Part of a small language model's weights: width 160.
Each number is 128 + 32 x the weight over its row's rms, rounded and kept within 0 to 255. Layers, rows and columns count from 0. Numbers have three digits each. The size before them is the row's rms in percent of the matrix's.

# up: layer 7 MLP up, 640x160, rms 0.079, rows 515-544, columns 0-39
# down: layer 7 MLP down (transposed), 640x160, rms 0.0769, rows 515-544, columns 0-39
up515 106:109175140109112045150118129128127088092130081153109188131092119143171146124211101086164103150156116111103057141130124125
down515 102:111157082106134130114120133167098095183105118121131080113098170077070113174121141144096106146102075143133103114117137119
up516 107:107103141115130062078121121066119064157157138100131168103143133162146120136148134146117155108145151177166112085127117124
down516 116:047171147107156115131130171136102174097129136148231108162173100092118144087130118131109088129057130100109152158107095064
up517 101:149077135128142133112122079169231110076046072107145102140125076131119072118122153093116076128166125159154117149167129205
down517 105:054141084073038082171130149133123091147142168138073146169097150119141119139193115126047145138072112120149134138130053144
up518 106:153120164105082110140112116106095097083154130036114112112121058114124142130153187132122133128176143103098088134135088095
down518 109:061070125153122122172117114137092145158071124191139142150151154125160138139137188141129192099068157096100181110106068124
up519 104:098070157095141149071149140148184105142082189125157144101078112201110104102109152121121125123088144156175158139117113134
down519 111:115158143065097148124153135135166121195111065149157125184135181083037124065138154093138111114112070099159116149103109104
up520 101:124133154104132130143096116114098127097127069094124116184167117095159130134136090125186120163119099163129130140127090128
down520 103:090065123080143117112167123124124058136129171136096122117184147179120150085176123127155159145119200104101084123138166085
up521 095:160161114106176147106061127047070177113140149104130090117083130097124111144113110143146134133156166078094151157095101106
down521 088:149151179117120107146119125155224105167109118159134131109157127163064094133096127116138122139032104144107173167094093185
up522 096:077158139085136149129123103139103154148155170093156099127074090165177145110117195148094131124098126148150155137122189127
down522 089:116110144134120064184109124078143121123084098148120157066161157168141118100131071112185158129128155091030169162118114084
up523 097:138168168147128134107120011095090173134114124107123112112133094140163139145108150168135078151184100090160227095127177168
down523 109:063118164129109080183121255135124115158133120144126127134094165150141112091067146062162112153094203074137122144101105112
up524 093:080083118089115132055113114120134124091116138048107153133140102166115137150079074070116152084110149137137134107103126145
down524 090:158110094196071099139125125174118143146171107103117064155137143112141123117159130146145120181166100118131172141135140152
up525 105:153106160124138141075115118133100112076130151113097145155186111133194139094134180118085090159160108140106103128112107104
down525 101:146128107140174150093106110145139157118095054106093083172128138132109119147141128119154156082142111079195117174059188121
up526 096:112165144143081102130084082174115135136110092119087142121141108135132115196110105126180104129104149135117174122081070130
down526 097:172113128079127153104163144185114084101158167177136131140120116055146105120149148151126119135152138100101101131155158122
up527 091:101074096137111082120105109120179122087116089090142131119162130130077180118172141121156197117160106153177084177126170090
down527 086:156183159109142128105117117125185124178131161176141224126162110104140122124034169183146086152118114112087151082122156180
up528 094:110161106112091081145123126093162102119158133138138144175138146150132181078087220131133157117120073172134120134107063099
down528 096:181094198149114188140166199098131109171129128122114155106206115096121140182141105158145131112126130104118107090092142167
up529 100:117069168119101104154165114154143111081092125105104088115160124127070114165141098111164160144161107109052238165124134159
down529 097:142079093134132131124113113140167085159123125158174140130067120131144113105141106103094136151165161154159095087057126110
up530 092:097108160139116113120143129116165170137125136071114094157137084160111157089161117118137179169091174137120146132122108177
down530 100:131122122128102131139147140213077087056105137148129136125148187124129067184063086147110081131132135155128119097131085139
up531 107:118152165098079089151071074159091095099121140137168152157133116168146116150100111124146093169163192100087153129128138196
down531 120:109094082047135118143160142150117179136153152054070107126123139115126145160176146129029126127087067134132118165183103045
up532 109:071143168089099112092130109102142118123108106121120107132149145155095075111110135138146103112098159109166135060155043095
down532 108:188145124132144173056115145147138148097159176145103118099150168137117187110133198144092121103207141100151130110070127194
up533 101:127103165138140053095127142151136118091103152152142196117121121100101075193047145122172122185126134119111174120122097128
down533 103:121098113170107149107116124152155109132094103103120109124111178121158161092160122148105153105160131102169139137145188096
up534 098:122073109055078165123100120032120141132127116123109107110132121171113103102155093135117042134211126145152135145165113127
down534 098:110196147131147105142161115134136100148081093169139138145144170162136154073141172079143147126167176115097135167082101082
up535 101:123121145145134109172110076119129161102098132112143214112113135191206136164126119163132163155158157102100123137161124167
down535 101:106086144113145064100129141061118117161100052131145084092178157111119111134163155099140091203138095111160083118094161110
up536 110:141148104135094050127114047131135155094104109120059132168162101110204146127143082129056161103093159097126113138093143109
down536 107:123138160087140131097121187145165120147074110166133151103109114054113152140178114125108090190155142173122201123129119140
up537 094:097075154099167141085099105115145110233093127133155117161150020137147136097128142106109130190121069167110143139075128174
down537 095:130107102157109143178133138087158117084127182096146137141086184213109120140158150141108126136170134048154147083081093075
up538 100:120150186140111189091117087112150168160112145125159146127125137207134191140124183087128128102145131099103129099113100111
down538 105:108131088117127043153131155151124110156077146131131078121120138148118109063092135133102085131170108095159113162144134148
up539 102:123176176138115097100138102093086102120102078105152129162095067160161117119070120117137104181148186174134116134134117122
down539 103:125104101113103136121119223118110101205158131112140143130107121103134170160181140137061077075154153140111069137053138184
up540 102:184099198132135045119124143163156098149191115136159176155153119104107137101126178093115120123146184149048138109134112099
down540 103:122089078116123181169099119136120128058086142181118062096143150178153106084107121113158195164120149177150067193127134149
up541 087:141152176128125096146061100127092159136149148117155091137074090109095143141189124088134140134181150082111117184148126066
down541 080:060142153119115166105156144122163095114071180159127187146154184165201131131077131137083127132088143118140176119105108145
up542 097:081114183119076084183152117111137059193068124144116199191162171163111098202123126119067124140123164212161128105155114134
down542 095:127127113158215192094150122164109160042080107098148119117111132135109231095114119165092145174134094154105158128135117142
up543 094:137131126133084102137169134101129163155131132110110122140098152069153152122165151134124139121147140146148195132132112129
down543 094:175192130157143174116136075180185099125102158134218111089115126108126135130136166115108140075081100138125122156118176139
up544 090:164148174148128089127133144190116111133099238129154173140107155188101114145114125127136110122157169110148150129184142162
down544 090:088126109118117200124142116040139136133153036125069113086163120131132117094117133163134184128110134160079098128093134043